Each number is 500 + 50 x the weight over its row's rms, rounded and kept within 0 to 999. Layers, rows and columns count from 0. Numbers have three digits each. The size before them is the row's rms in percent of the matrix's.

# layer 4 MLP down (transposed), 1280x320, rms 0.0916, rows 1115-1201, columns 240-319
108:507450534403483452567613551565516451479473467522498517582505463523501496514412478434577523516414563495441608538480445471452495492447522539530471486466488502524505546447501504429468498550498503550538441610554444503476440493435567589505490418
108:470464414572525499447527504457554493516481523495524554562468544436462439502543461414440511507548363484532455523505417367499465383398482528425531520554535536520499505531437573480574485432485427480519532527443431445474509517528551447578540519
104:562469472501560599484485523414459426467350554534528417497472508462462531403573489545488479478423452528469457482534512495439594586454527502525505443512481624427525466495562503575489492448404555518489528530500489498451423558434556563490452487
099:524470509561498350443510580392501553437534390527484562546452590478546472483553433436431480435500470514420490563458562510466434477542524463512494553527505549446570537606541552536554469473507504517491559513452463519470590559473535530531440495
100:544550465418528440429455467489546446494535434498560440470521479567506513527505517481433543445461457504544479506512498491484606483481496535549506473500537572537477498549553453435337530566455517637529556622517535565585441536490512418474476510
104:505485519555490499506458473423410505525508480591429597551478492440449485393446527431535415489476583486505451499564475454437556564512502433418543572501455471530508446468534508447518423510574464562430518421503482492521461422435472467351501477
092:510489542612542475496609397479490384558486566554436511416407526460526453482503443491494503474470505593459385501484488470502518531487491522516502487455514452398523433495521532455535445555556499479469451450498460480542561433511450545380518529
102:521529417563432547557574514494463514491493466461596456421539477467502610493502457587528532481558552509500466545508437615382416459486444399557494483501458479520561506563485592520410459508575502511578540451463484448505532512539478496428495583
098:575529485480464482516545454558527414518461513435450524516539471490535550433474517515543501493536419509536552477451479536449564564461490391516531514546547486567432538493469431493559484478449558511540489418509441483482532512555519521489409531
091:569487518580533474490423420513539559631525459550454486594444374524489478471585499522536598453396403507403514542545559537435559596537485539532462497482513384565431549506499488501518476487525536513469556512567546433495493591498412516454411487
093:514566564465507569598400440505584550451536521465480563488564485458539605520551552503503514480557484533450504517402528475516531459529489481544508589515484489565396506485529571458540466511523623512508448576486561459518492512481514445458454493
104:417502529559528445481552463466460486513555457551458550464543479483494490428449447563493503545471489477509467513512430477450545461407435444395482482469478480437531535425479453551446453533470472494464470509557429542384458464414496515611490602
103:485467510520465470457543532504590475473565456465504486548456535486509482585528503452477526472457453600497475448563514499506580496444586531568399502524444529548553626517491510524383444419434425459523483523473485482538557514559370538480542473
094:552477504487456518469538519596523540497496418543541502593455446508456574555508508441561509456535548543523527511515516452537498503497512574412472523453519465500445498487442564529480494506564468452486592465460533518450566510521433430473468514
100:431486545472511519537511536517451493602508463481508538540660515422505509538515476513465480426497478499597414449490499499497476456597501515524532487462394511440485592493382555537422474541531599588539529470535550488516535548543531516501454481
093:458491560499542490440493515525492557349468517546385474543476567479527475486470532473456531557589498454512631475433546564497481504615541574483493510455576552470567475452556469467472536490449550589497561488536574447459499428562555508412499479
103:516522530468540530422559464556497496541362594578423518554391557497423506439501490506544577507584525440462467458467497515410432527465549517447524441551540499504577483483560465459563432549530483478457486541473426513572535485582454519516556565
094:505445501504527444487573533527543507457509516476530527543462469520463567589562496462508548416510455383509443498497521492591454360475467493564409464464412466474453445434418482460501478479574485417494475503485500483513531488587475514516527554
100:505457471557585500506454513485421488490515541517483540499589527583444513502478566553409506429615431483489429535467496452495518479539490517447445353509576494477390522491430495534429394533495476515513484526527513486592440521456497405529467524
100:541449480483424476516469429423461436436545442569527545514532498554495449510528421493446539432477510618485492533438446532521568422459430451451504494488423485498363379407564449498485455490386541585491436477479512484457443553539504455549487537
103:460479486469603469449556484597467482405497415542417547447575522509540525524522548440433576492415469608541463533523473491509501479509469492544518423482484486506586477570461516467494511498467529534547476591487519465383481506505543517548474511
093:482546474505607498487493489479533540400579549459452464521472553554566508567413584533492595408499506443539547534387415521498521471455515510497534485599496545496555441509458531520581586457546377460459510457488460522514583457479435505554563489
104:555519542504587377523471427494428502517480577497450472422490501476467513508495486528471440567483490537512636544515522472503500457463359478494505492433468503439499609579419490533467371541504566472538489476452542470472462456521488490447457567
093:470535480535482469536522498419480477493410425549428427486434532525449558489543507549492555496449505495442501509409544448423553504574479467520590583494533499513502559485587537461506556497441515502469607650522632534439459545480570602582567405
109:584475565490597468450529430480469511392480442492515506501424435560513520410513535541431533569456460487534507431578425513540547495540511496551472507438491487516546483436613427517510454473536474463498498545521511530534491462449491518581455421
102:465463501521452469455430526488489357558561556455591461544558534540465444600502401468553473481498502615507473476552629476509588482478520522434516430588558431542444447502460550422526483636479539477467485515514536459589515556501482596529466481
102:452486489506441547488534498528596536499467487474549511573515481430442526583499446524552439461421502581549446522537510553555585432579441528547437492532552558564587535486468480518414446398472483503538507476391526501500326502447530552573478452
105:509437458460510512563480479537497575553562486507548470443450474540525533537529551524580495616447597422462505440482473448476476573507397445423532539576534563498530573500538512425451515455482419415495504529481559517428559566524557561522431491
100:521460561517526516428584440488498589499449483642613482486479405464519534474483512556540435538487585489531502543542538408597511543537521516427491474529542420518538544571544542487504488463418411493560498457546464455521529434631418439453373461
111:514621409471495508511535371474432507502454491385586500500576486521459461537468383518522520571585518511500491457552595480508602518386391490475581501472490524530443390411500511545543519528501541474493488451538597589535560536461518486382397531
105:567548437508466423501561561494514498553546592484569471570411534452534455462544425589536414499506486491546563516533504520466546581485512550466508485569554485484441540530516441454499526526550583455490432497444423486476400541438578397507469505
104:406514442452544478450475491509522483527407483430509458495503434544495530509476531441436481435543473499498510394499491537433490488446482495533447496468537528466519450449510579473581474567493522493453500523549576512501551580543405598422530496
104:543472535524487516425554508543520552528381423488405482590538480516518427572439474526535553493478513431502466361636461488445560472537457522503507503456487578519463574489510559490504485527544422450484603553518556434585551537375425516568437496
103:471509534511549463571483485462468439531442611490503582592525460453548509526430456513577514523492524580574572593521519480524525533543540452508500503500395496498550542536503448448489521530522480504551442513448550487453526445472474546479474444
098:487471468512483435513504507522502492518500539608533465605442476563526538477500473474602465529538524557493535532418469429467565453547454372564548486526530526453495571545504425420394590556489557523406479470569410448435489576523491568512520437
107:446545457469423467563531439499513472527407524545492411493504407521440574604445533502562457481499598495469628463521542502468458485542476533483486474557558619406577499476514412441500495534601540429546500522528473403424478493497553457456554438
105:482465476490432577440360545571456502493499404522472541564515551443471510478537447496470454441512473462455461509451450535552368476575484421459431536448526550505450569503508565503494579461570458464510557535512614521483536530520477540522538443
094:451463473549459426593540600482489448445498452529520591541534495555499498526477519470488488568497504431423479458521561459491538543510517551567509572450430537468495554496484464509463511609554551461423451510409547483452513496540402474610451493
096:521423602469462498480500446532526535569491422512513493437540518556504515587513471472506457405521445480465435454517501518476541499452579497503405531496503473438536520488441538523607454552451491495453536573529440511504501582524494550532415500
102:496454504435485583441480591385430524549566490461486362554481428471447484533592531501529569488519525347517506571536529488438387543467451475512504518558552418500432478388500403495465550463464563601444516430474528559459526423507471478514532557
097:473417563518558535471451407478631474527485431444409442505503549484561486457457526589606476474468497528508490495425441520588398542544480448545492383499455551564476455467488489469572462504318537527522557420586449485425444452456408553505508498
097:458580625462571380445507580500513468448522521408535500542503544511594515520454465503529419548471378486464507425497446534522431582441465497618529603481500438513537606441398548533498586602498456463532467467604449469442489515473437571526501544
097:511529416595453478542578439561543534562542486382347543458512600554480513548537474487506543524497454515510531528516545554467470542652595430508505506447484479506519445524527412607556422493488493487508492525514449586492441595505544545501510515
112:515543564578374432553390430511472531549469526507495428501557552463509625526476511526450399493535446613527539549483476517548502486561486490544456488485561506544554506498520518475403452531479452507531474479421490536500451483545441560439458444
102:391435511567520555529545520515422442458508569454587465579552528520512453507430497570456590481437490512530576535530517485495546473471532489423556611481541569484436417497516507468431565439432442453508594500438555505538512377424496411523566470
109:445487462497558527499484539511554459557523321524489544492489530652511449640555502564515480501555484501470492507555485368525551506613554527459531449557524550521507513630508565619589616428510474509481567506461529483435551524539473519554484443
100:453505504496495500527459532436435434482526463463494431386547503500525510559549486469486463531459479590499439550462444549539630518539521477432511424631539435516503548473553514427474400518480527599469476549569495485453456472396490399482520530
107:501530559509461547546448463452497499546518506442471559548481481465474465524448442520524495505442544500456458506454571418413541479334517472464548439520517430464488518526559510560607494535495560530523405493457518514460517487450476431440540516
105:496448490442416467431459545563483520633533520606548401507542445406559457474535479513535408531456540462459468479485520528559469496496388547546469455539464475566504527448559530477596435551522557527646527482511488500519466472530507509506577498
102:487457551584566527391485583483546467539467460471542492563498553462548557519420537452622517544501522472537496461371515471468501475482458479443527449529526420492416475575576500470469544477520561502506544623557446436378536408459534492495470572
107:594509478459492508519492460573508446597497583475505539486411553478505522505443601556448501394504474486538481498575459493495547550489462545496472494460505480442489470599511538528589483516492532536578500420565514585573485509447535565459528485
106:427577529522495383524485523531534549506442555520453554471462575522525464510517463472457436474493546518414520562523447448483507503536577458562475527395476477531503550482455415522524567556460502478497406520460520495503472450549493593434478557
098:513439448504472458470510463449518549530416572552463486483466440529395467502418505548569501386441505524402505446357519442489509547435562455432602483572537525476514532495490460471503501515481507504450488499516540420486440434435465482403480503
097:480484530473508545442491558537547540522452474466439412492565680523559565535478538521496497462543454501478555519513522542509543532528490601488409542417499483461510625534553470561551561566534437459455547547505546463473452499516555447568487476
104:589545552482437522438496473480504480510563525444427495431509440440571424580524445584475429451549474581434452497453493634510519473544460527464552472506478478538523453558483544462515511526572548605585508421450488576457543489549432535504449501
098:490424484541473533502565577530530523552438484530590619503483575489485579465439471540568475443463518445465467508607614420536484469502539610447519493540574514459496524550487581545559557474507425501418536552506491571525602466484563430532442615
097:500515505452521434413446416517487486620597507424526456436499458469483514491600646571512472541631502457593523489520472551522474460424510602560465553485561526520509484413497523479412531488476446442471491597499481554570546510587494565554471447
097:478564533505563510509551444462479465446488412576529550429402445528503557515559444531479456493520523308514505455540458409574448450600578443492554471497475540505549480501531561412465400488428498508522500511515527570577489371501477523591410478
111:507558557508436456570488514462457574532441458513500542515451565488563546466474509433552571512467452453454458484494501476533453553508472534515581556520419523554474482486556534524517461426419440459359419533511502483562426543520464518438525440
091:530579456417524549549495549449478547507502560583539514518445540364591499531554507455546494432392564447387524461471491470474440504614455516522433481422526524514474554444562484450517427510446531509629367554512464455547501451528556474482460575
099:480490567546498506520490551517493477521552508518434434512569579430586645596534525640423488544472529444466446492496511522449530507579484525449476493530501429528446455503588463411565564519611490568509449446377525386492525481492515462505569534
099:546463612466536556493528491514517438493437506526539481436530433480539536418523480540448431461511561488527447503440660379497486499513587439490499450539491422560510480477619557489447520577493564538550476536527386550535449351464465498423577519
094:433499509582467494525443459506538500425448506418509466464456505591537491546454538485536484447507564475607534469470549477421428440508466531521556487485473488462499579519414538509463511379547507560531433518494545474462558523395480494539422567
092:553585539473578427444547449482501555545510653483486509478489549540463475508556442444518551576578449439465363430452423516520362489483547532501448518479483430433517482512506618568464508520491518450449540475525523521509586453497422438549532373
097:418423478485471459572472555554488548479535507537452572518481499588540398425434474538538499482574425519598589539475526493517447493536562474522548521493444540542523495500523477557544470548466494435481498439467491410490483551460566524507528485
093:460511426487507495506539555461531580510500525506494498489510510537530407541430483506490569489539458361554404448533608468529493575490516587483501498499476498625420566496425561571510515481354460486404517525381626521407526528538530482635504468
102:495483459488525385558520549548497472534537462525463503463484496554577470460545588553420564570480473416566485517488512562593529509552537444551473480589568506489492548458476484543478452584447451582498526532479468568540570456556472471408354537
104:545509505495599481471425527479507502506474494516466516503490418572528533444513482506448546566512520510479468482503482496462442428407534478589413432416537529581523466491488558525495531488518502489592464541527502473484486399485552478450533435
106:524470521579537434563441530469568377487537487582545466602544516450533482581506503447558560529487446581514472564458559459590559441576473501489550514533537457466496521524464517420505459544330538481471568567436432561499482547410467470419535552
111:532459461482536586525508523470441551483568492601513447512586424501427418422598470467491464449535519461466394551513539550557534529509510419522594412550536571476529550585459471458481546487478473517601458429498498489512504530463551497400459496
099:512524467514486497539450522481496505534507615545496401480556425553470507468431382469572499474534448519574481451491498521478432525478408468451547510466499579455530467484454549508461613545496488452558500450488519527489462544504530533461598455
103:595497557432499494430542471507613523426524526509539539492551480488450502500477561519452470467518501482508529449457514471445514466570493596512557433536521470515486531485534427517473529488494514508552459515546617553486456528444483455487542466
098:451498453540531478522488571501516599557428543496569464554451540507471543563566464502400464472398494511458490489527452509448505505512546493454590458515434497441433508493462533456467556417409448449518579440508495522497460550505508451463575554
100:505516481455434475510492444527552487539503457520442500385459544529553580525546479520489523545523424410509575452471521461497437525516533487467471475627530560428513527568402433558524390477549516458543509489525590423459476540557484460539532532
105:534497532462457453514516481489559539460422502477488499465551478537484430494490408543556443444537424487418447479529489502495454511596464535575433547544507463596474517552468474561502457534455502428457416490527549576519448541473524475460422505
100:468450451533426481458504610462461484543449525524550455548456528501572498457530462451558507483566552425420511547475491448504520500467488528430548559520574481437565517431609521548483486517570463502531521456451428526456523504583486505502438558
100:494457404508573453408504358526531504477487458551475432488497490399494452485601414550484492418475505518547464511410485478637488508488488509427471463508453523490475446542476470527584500530531498541482587546513350528587551526494391507530460470
089:505536534549488468419581481623505517447388512434459443552465550518554433494482448581501484498459486430525424414441505573553538454493504475438400582496511567451488455546632524440565475448536487441590460538515510509455526509549550454713491510
092:474516508438576560501508439476523591433566490502486526487635469546567525525511521473495422534502516500516546494510441479427517447489592556477439478528613462539461628454465521544519460497430496549462545536464528565494524459467598512551506555
096:455585431500476479557501589497495460495495465545424537526518478551493503616516488519527412634538465562469419532446531462554484436455514521554428454492494490515556372530459541500498462536448523517490527513563466617481475607617510584450507482
096:529487432587457458502546473548395503519494545459475453535517593541530485494429475473509482489502585434395472354490483551546492542429468533506444498456521450481583525565519500499445462565515538549477477463532477483476549542559535462576466425
090:480497553445490443490575454588443446549455499555507444488499435506551490437482493406501430518438466497531513441438425460578470395387551426500542522537545560438478513470490525547464530516515529550479544468501492502550579513511412502454455495
099:508412455513445526488444531462435498515449478486571540495448507562439460603462525486514453448517483547478405580635575467493483557560473519523504526559537512513502445455491393519512411529504556507512446483501497548491601515499484499521550540
094:511443537574416497526464464550471478491545481513505525469493475564546458419430480560478640478506443511489513561591508604560504530401515393546554401550457530525465455424472563584483511514490509574512462540521413560487471537510432387572414578
100:492408481388569562496511491436437488533474521464505516558456504455594614430483517560575537565524403444439451521428540537518476505428429452462456565521500453510491401556519506548445502513568510510386514542416489455528459465553459492571522492
095:521549441436524434440483515534520488485467513473516532502520505484572514492505488475473486547468594544466507427545499518516586491362573567514578466543471568486529623491578529515471545518505465529442482465540427441556459468453538609471521609
100:459514519528387501478519474423504501555522401412518546579539445574514511536536460416525499430509492534431451585581529548415449618563533584469501486498455428489559478594445523480490549473505478409543610480625420516415509551474431512530569454
# layer 4 MLP up, 1280x320, rms 0.0953, rows 1116-1201, columns 240-319
097:481552484449536423499548566543426522416414580450471482519502436514554529447505426534461462474501388465457465527465537470560560547519488592529569521506561459510472402510472437559503432531427534610484550421538524477494479503507519521489428523
098:490507483559546435567554579561470517547520525517526511351543511481455590421517532460562482425600567497480464503501547463547418451499481527441599461548529535494527493595499472484511483490506450506501561619530523494519462530450477442472428486
096:526578490540479499546579444536484447512455528493538605558493489471525483497546516517508443474487540465589504467464462543517508487407467535444479425491557460543449497525514413445478543427494498574593602495472593500582502518548452494504426578
101:451529484571521513473497473467473410447471504539528474476470451441599452458499493485512470511511491467511556565490564525487428493575444495565493435475427527472555517515589530517546523317422541455480491545562604493628530502488510457409404528
092:566574479451450514481549542598484484454484475533479502517566461457458492435425519537422407431485521517560585488385461551498488494577502575589523522418479459432494481526541454628496438519505563440507548459467426486462535566471450467452547469
088:485507519436471502534463497523483582485512511489507494546580519623493419461460520399461477512517525524494516564514555476500544476539470608559412564586570506587489487504460557583560506556455546407545509485477482417504494524522417468567447466
098:518545474518517462482501486522430426467477531420449407477466533462464425582420555418495486431425531454399514378437494441473465553530496451530564454502541490508491552501506514532560555473463592492573456495473537486461511582437514549423463519
107:485456448582559541547519559557549435523504469608441477493503470505542416459490468512640505520479479482597491485468407474474430612551466453535542523580496493573535492484456499424548537593508469452463581440481459500454462479544515483451481465
096:544483441571389517479480507547466503432542447511524433430552554495482468455504578430609502560429457467442464570528568532466449538537483460456524610377408547469518551580560508570455585471496538385498481506523471510379515423428427541507496482
094:498545577475488492552481560573571474536508508533565526553500502510491427486577619540446493452506569482554525505449587493534486514522562531554438367658555543423502460567426517495550567545485496527462529466464557431505472534465492508491515473
094:466401453436473464476488436427461502586455490503491471518480489546494461518583453457517504528467457478556497476472422527491583523504484412518485392500464513580484485435507417417515484513554483464429467499529543442537493514546573457412504451
100:507560539565499480566497425490517417451436476444440443382492521493504524508450431553447456525448419499464610490529492430377493432565544567450543522469464462408495488449537532471639513490479524490516501448546516471383539524455540534473526453
098:508503464583469495497499532512447460397512534508450541465465506471505475554495447488468558498596467477483510379508420477474581527574480449477577464521565396490480469421448479484492343479453528461446591418576537539433528453524493458540482486
098:498397458444552511498556557529511489536502497559529492461514501454440563429455559448562482520469439452460524379506433510561467590515498544485486498517547482458462554488545456574570491572507502474548521556467505507484522462497503463401576551
097:462542460447547513451497558527498595428566563459519486498465441560483479503485539534461528523562538460519572510508407429522488526560503364538433517511412484481447528534509555468534410551534582497565520428534555418471431562506424611492521507
095:455594574532378595544452455461539480524458536536549513432594520567524507529432421449518505498448545512626542479510527423568472537523556573556589578532464454500570526492406521419477525506494434460480588451455493496548491472435394484492388445
092:422532503535508475539518538366509455599441583477516492582502557459607459474512517542422450509527526643527494517489555508469414515413561493432500508545422477544534528510417446531489504508541509534498577565439497545495515428443473563376445503
101:544446524512473486519559552514460486512577422527433526400398526496456459480535493507464571521461440479447558485475557497411613486472467512610544527411510528484587543478455530470567442507600520555589504525514504536446451559449564520477539568
106:538440470405491565568513441461433543472431503432511458528402609471447535504489510510489547462471438507491527453449562480600469559531435442458461453509508605459427568544561484497471451527524446534501475549519404524452539473482467535482424480
102:551479409487582616489495574572506505503449499404533347548553515460433549545521538463411562508574469500502505525524523472477492485446569403437619539430394456521466467497452514459513468555478453378519586476491442505494462473426497460432563514
092:442534595498586376530402588548501475514491507555472638545450407524486472412524496479521526419551533467507530512535557406496499513495432454460513500565493444543608559486549433505494500539536537504505531548434513467586416545462458593452525499
103:506490541552527516496523611521551544526551548498458527503551467547543498469454474548559449435575481506407433462419527433564455455557443523471528483571451575526453494556487441353571527491566520455424502538541455485550579503537492530425460456
096:453507472465443558468505501545519502482557533486525521553566508338503467479409356520497470450566518462519490527473612542470451512449370528494459484556467407494579482422493453429492395471468496510534558504461505462506419468522524479538551516
106:417540559430591469529538495527515471422445464485484501451499559504458509506577498513502544434560548518482511402488426497455551549492429542469521517443572585443491461427429544535544581473559492502384461483484479417545468429483539549494524491
106:434463445463569503483544451389492469467486572524482451488498478524446452520447501544440512503438520507500456492463506514547460524495520534510529429510492477511528462497591487448398486424570438442452459540447442419462417496458474400534478450
102:473506495557501590433458541478466450505494525653420512512583520478481549454484469497474489520513471490493516547596457561539379529483536486525519559614520515562505521624611501526580456515551577477491472475585470548506541469527494522425505477
098:566533481502504554526494491382399512498481545511469485498478469506520431534499498431520525477504545408435328497494561445543481535513456553516457461591499451574497556456507496406550540516577432499479520570623426494513596536498536557501558461
104:544508430524510540529526479518450552504533541396500484504485516503540448444522471436523464479581366441515434499395438573484531456410485404519502474421511528466439534441467495589500574515466524484437553509480511441444468571496502466499433410
106:548565451506511584482506503574475549360497490520538464465457472513587393544473468496596463552597541464512556485483562452455472482417543447529473485513482502499577412433547559491579477578484496573428494539483501502401493511464460536440534485
103:527502491525427417542517473437470567477605521444488485477476503513448597472494503433522472464556533577571494387349525489463518529514535482518460601457539514448488490527505484521496488506459488476484450527449512536500483518523429549453494560
101:482430496489514569508487434464446494484479415565598491501505448585418452507482486487468484488498495469426467557481411552422488497541510583500497394482492338391493582500390494571435508462442405529470477496481499432550444482573530491513535571
108:515562413583548422474521459473342455441521459482510554409525571472517474472497477427571638478470565520561455543493475530482583384461493476455484471527540472447490482392571553499451482475389496507480475512523533509594497518567544506398596448
108:421514372461378416520516494426535499485509563452554440549541525525459525599478482444579538547449553439391512518498486485497528571545457552545531468433513563435541543718521501522492570479475441478606570449456497528468424496577451529452473484
095:488457531476476481432460630509437543501583571563487521546545445510484472580496521448491500495519487535546539517576547548435502472471418558482482471559559487542565376450437463530503495510568422553568420540516512551536467537475500480481516518
113:535567457505538486456412485493499452544550472468562494459445490544469566462473476439510542545529460519561526543556440493484522414453474499466519610458585430539480511515514463441455560508446413492549496447518470434452434480490516517505474474
103:493453562476530502500534552479413500568414499446517500504464576561470482489559491430491467589501411447433424514465464512464508433530536575501572552486411570536495517511527611575586450538470482543408544516504435476424475553496537502467502490
092:469494512443551577481488510550424454558439535439525530521453469499541442456525373526528396495473452403497507520477439522574574535493396539504506536485518433448519487423539631549497427451467578648507506526465401442505538497461504473434541465
085:499505518512477570563505517581557491536453515565408493504476470526552514565516483434503458548482510498469586631423452437515538550486484487498398547482545636548554475452421491490494599586474454591575501481431458509506500549508506454444543511
098:570361529424506504522411479507484442386507479611457496434514433550490472491461467532498487491547586489506530453486462527455504492410442509493514586431582527494563479438434474547473509568488539474532483444493570479571459461528407461537500496
094:522533464428470581510538490557361471504426440506454490564467572472454531497589437446493490438495511485449517442531464523549558571539539480542508472436504477662484511483462484551529446526478490514550426541536433525482604512372568535512374450
097:513595554458612463453427586561444489535444512533646465478483506435507608416506471422487600471484565481437462377467527512472539488539518497514453431569541578532487430546600615464497550508521475512524530427520491453528533451424526470550513499
087:517518471482508429508400536371424530600548549533582537474523552490418547526542521444607522512488474520502495417539494501505484454429494505597510493569544577612549420435563577455554400398439544489574544449554479467526513558529512470446587452
104:480517352494504480559539434499465505529609440440486486484566458582435612535497461432600486395574459539584517489449504449508450577507545508510463536511465560487516604599454484487523521480527476517544531457628545498450475457460468535418504495
100:506499536507480423553461463396488450528490506487524422486567466449448458481554630459494486476544543437429494480376448568502570508578493482516504450578464566366493507544465546491483583447475426589520541506511452504559447559482485469422443557
098:495440466378418537444507499489471458509439382473539522485513476469554536464468446390531436470476527455527433501412575523426445442464380484401520560485444496481514506489557513523530586545473486587561554536468519554518491465480472467484467487
102:590596560523475491453506516579440482542538447530493433540487501597548477517499528457470496444496424535450512481516555447520426547452578604448498522498462459437505542533478567397493520621464535514427517368496540497460510514560507451514511481
103:449541502450502471515521526530545384519482512519543527533456486416530427507544502507456503498567515526472536473431542545526522528535547462475531412532474473499500563477504458479556401613581554554466468484512586549523546427450534497428508413
099:514537541472498576588519494452520540441476412459501427457503518495458435468467567436545590554405483478499530449530464401603475537548541523498445533579503529453514458408470491573504554543497379432453504534486445469591499446442498503439513502
095:491531550554491542557446531534550444571585447436522597486456537509549460538481526392511513457556502576500432497496481542554398526528512421526561515491505489420556439604392491449489456538507452515501507534454486498473497584473379523466288445
105:425569535443470493459475508463546557510564500561580587483562447493528406548498518443504465500462525519444494530614369493441559512505510523504469533515487457485475511427524453464530486448510558497461547582588503459559520530507406411539531572
101:531539493542535557512467455473549562476557481506546505453558472483464502484480468464542533499490465497485512461569536526468492451503535474463369523483448513531546503471403465367504492404471543471539594449496561452462477563535484477479407480
108:548550433415497512401442541395474526385474493501407471523537525576465448469518488524463578591548457487473472491612397428446505506463489491430400442576485474545481425520513568477459524573489511533453549523576504544538494433547486503553501455
106:509504541486492482556503529434473505403387565446519547507421507518510476512554481490498451515519539485486548484503471535530546511500540506571492481521573528557529497474421530510608498485412523564572493506548538465480495483596473437504440458
096:491544448553619479425422490529631499553491576416483463526556448526573511462604447483609527570520472484471443461589545479521442461530390514484466424518423465515522428507508602524518548474490488484452481512580477492553448504503385536493522426
093:613443476499445474446462612477495472536541472471471507428530488570585517574431485503432496408534509443497451449466428479434562530595479542566455470494458479472525528462478549586501411507506494509479452493483533487548560473478428533537405492
094:440497459465530445524440436484531494440507448551507470458474501566502530501526554523521508552499560508538465459530588449529580509508481461455447515433601503636505507503524433565453538464586502538463506456440589446550486472495494444497538464
091:573493498472429546515494448494554508488489432500504471477457495522519583506599467441511525569402557538463445517454555573486536512519446506499467523577552541468509535519476475457465645478512480471549531517442483482438628583509512484550484532
102:530551506622379503476420458465561510506434552567395442564471423584548612394489429549481488507562540479461480474482530545542469502485548525462480538532455520523469466541524478520564569512558574535399498458491410414552482461568461524487466484
092:399458456578475517540536565550444498542536472442536561526514551436472587468572530505486504450497557445463565522426456477562504500454475474528434478550501502474495345466439550407457417474519514507566553478522547444496511484485466532477501458
108:509500432502488553477436544509611497443579566496469493539502539474549595416551481487492429563492467584486497601472567529392629547501471548549541539472462497452534470541457586433397540573450481494542553571439568481515495506441580564530450537
102:552407458470436497418513593477537473484503566523523551466469532430390481518449530426417480472447483500451500398527499455452545499521503526412466574431511525507510498566509546483516449459468449531491455542523506443508446569457518483624516428
091:455491425529470477523508573479560612551500589546537446538601567474436459524553401426378448440444502576506495462468563570459504509458518502520526489489517534583591496560454587433521468481518481533598633538445480525486537479490537549481514451
092:517429533546496575605532564363557432581586548418581485422539567573458610457530427536556499432516531432654530568553548512458466454578482463481443536463513376510505404477471430434562527473569449462502467489543471531518604501503499510508438576
101:442508527436574518571509500519492606435472499502500551504493360454558544499502575521486508484473498506512499497492519546617496506499479553448552431531462494569585502493443467439434470525539513522447537483509438461554464461492494477553468548
094:521626508462492533427422567457459540453475548475560454506481441471458554456600516417581475524516462565526522431508433510483522524456458501551433481512412488475521525492541535404530455547584557403544572567393607610489493485494477481554513528
104:499489479489494545520536466489533462495535496482493535440463488493490500506382497491475494509619448435432523440591529519553439450479455442466520589550419522496466531439436471397415465560473475474434492477490362448496496529523508494503479416
098:578540470453543495533484464519539546462466416533517555437527527594470510505510613625493460615569529511538515418472493551494526425609509598508521537501448463414581484568347568533540515472497482480476367517476529451485480491563503561523509461
100:526481522520580508454426470488543511509534457524468520478605514519500534500562473510509534555497408524502519484449517454478461614578520534523513502535463434477607447496517471520536511527446531433507497539446406502598488450498525504413544532
102:461575543560440498566500554550500494462571440482531487366443584438566515491408511478470517489441527450459504535563445451487505545513406495470475558408511509493575553486456442467484544443549556509460503438520530469507542439404531519490544511
097:526613496541542492518494572380543412525460501427510483521500411469491497583546452518450458504542484483516551508450538490499426632541499621514491390470466423596571519505453533564484446497483532415415527565566481419451475511540442542521537428
105:548528447484518413552473467454429557596465563398489486496490446438433498401441480554486510461592408490521577546514500530468447532560484496485512463430438553480605529511513472504468548522483514410513510491484423569544438498531443479502473441
105:546477530514549481520485523505507489493481507482499494317535526525521590511531477471425498501545517503495453532527591480545417513446376448531608505405390459539526471500474599491501478533511556487492445535527460482450486455497515574548529492
098:461542574450429520519436504564470459528514460453525537546501517501488465486441522573457563507509523507448465406486590450451519574406479502553503452534447485480484455561466497467580397499520487473503479486437498510532556480554494445494498406
104:534473541526456505433488530555476393519503450526485501463525501496471583494410473519527433542462487489477416539517548476499582507486568477497559514487512484475462520516465464535532417579517435470466589522460597514551501535421453540441465461
105:563497529537550510582487478522489418500470481531440493494581520456423525506500472499576507537503470572412489482408546590512556520478368477502608546488336455424521481491512455572462525511468522511438542491403489494568595551508624493567419599
098:430507532536476544503511497564581649577468537625568511558496406470393542542506542500539563484513486539414519424486539452530455447561538508527571501486411466530515549458542499551459544499624440537580526483491610516544587535475493481506453540
096:470535504517564565498508480620484462405476504490602470465484518642517452532457610505516487503575383487536455510536470665390514584534451604504607530496558603539508462497508509470430634566465471477552542459412558521447560427506488527504601584
092:451497404541558532502487459499485444455557472554530464412494537508527555380481524549458496710428538439542450604492471532449472575559560496490515528473410593501465562529516535508561573518512536459461530485510540518561449481564546577478602509
098:485443489421464443512534514549558496550486482447526479510510476443588507588391571515516466416504511546480501486469524514535494525573531486437542491408510503606525565479546437597507490484457493438495536463491502440455457534407530438511437468
095:500543465504498511466548545421556478475490548475503530528421595468457554466575458414496478531442558534398612551527459496462421584530480500563619469493498477496528488470469618542486538469620453392498505515526545465512450421511425502527601466
099:561532463537527520500524447446538552446535506557463501478551366551512533497547500483522477437423476452498525499438475548461390425514491405466409517411408619479451562523560543521459529528472513533576470539505458400484479471451509478532476393
094:531504552487582492563555434461537475461448560493537502434510519546455444511450523486503572498574545509425581443578482481535440538434574403495518400530512504527446449428484509381510589473535534503472522452489478534584699401482506527474484502
101:531388523635545483530486667519473557465485458457511532464478422543567471489464424477481564548430476455504552410436438514526462502447561467489489420452420513517482537499481524490446505416519530587495521524450534439603479531506493578526547474
094:529455511534545460542421566533407509375487571431529635502437455495532390439471539474490406450489463555510484469450531428455585536450498545491515506532463515545497562405486459537625483501607546504544563542567510491472520522486450484429537514
094:513508555534534524484510592477413480503514507575447589523489579567504513424518578528436531563457445491501503590470528394513445442408555504535498584453447447476567465498555484438530496497571524481546461477508573621407538443560408481541507467
090:600467485500507453481490463493541562367438525468446551442497550455452464457524395513515501528432492414557554480453534420499513537521517634509456490494528569525513599462535599456612534602506408525417478467426435499472558561414518469449489529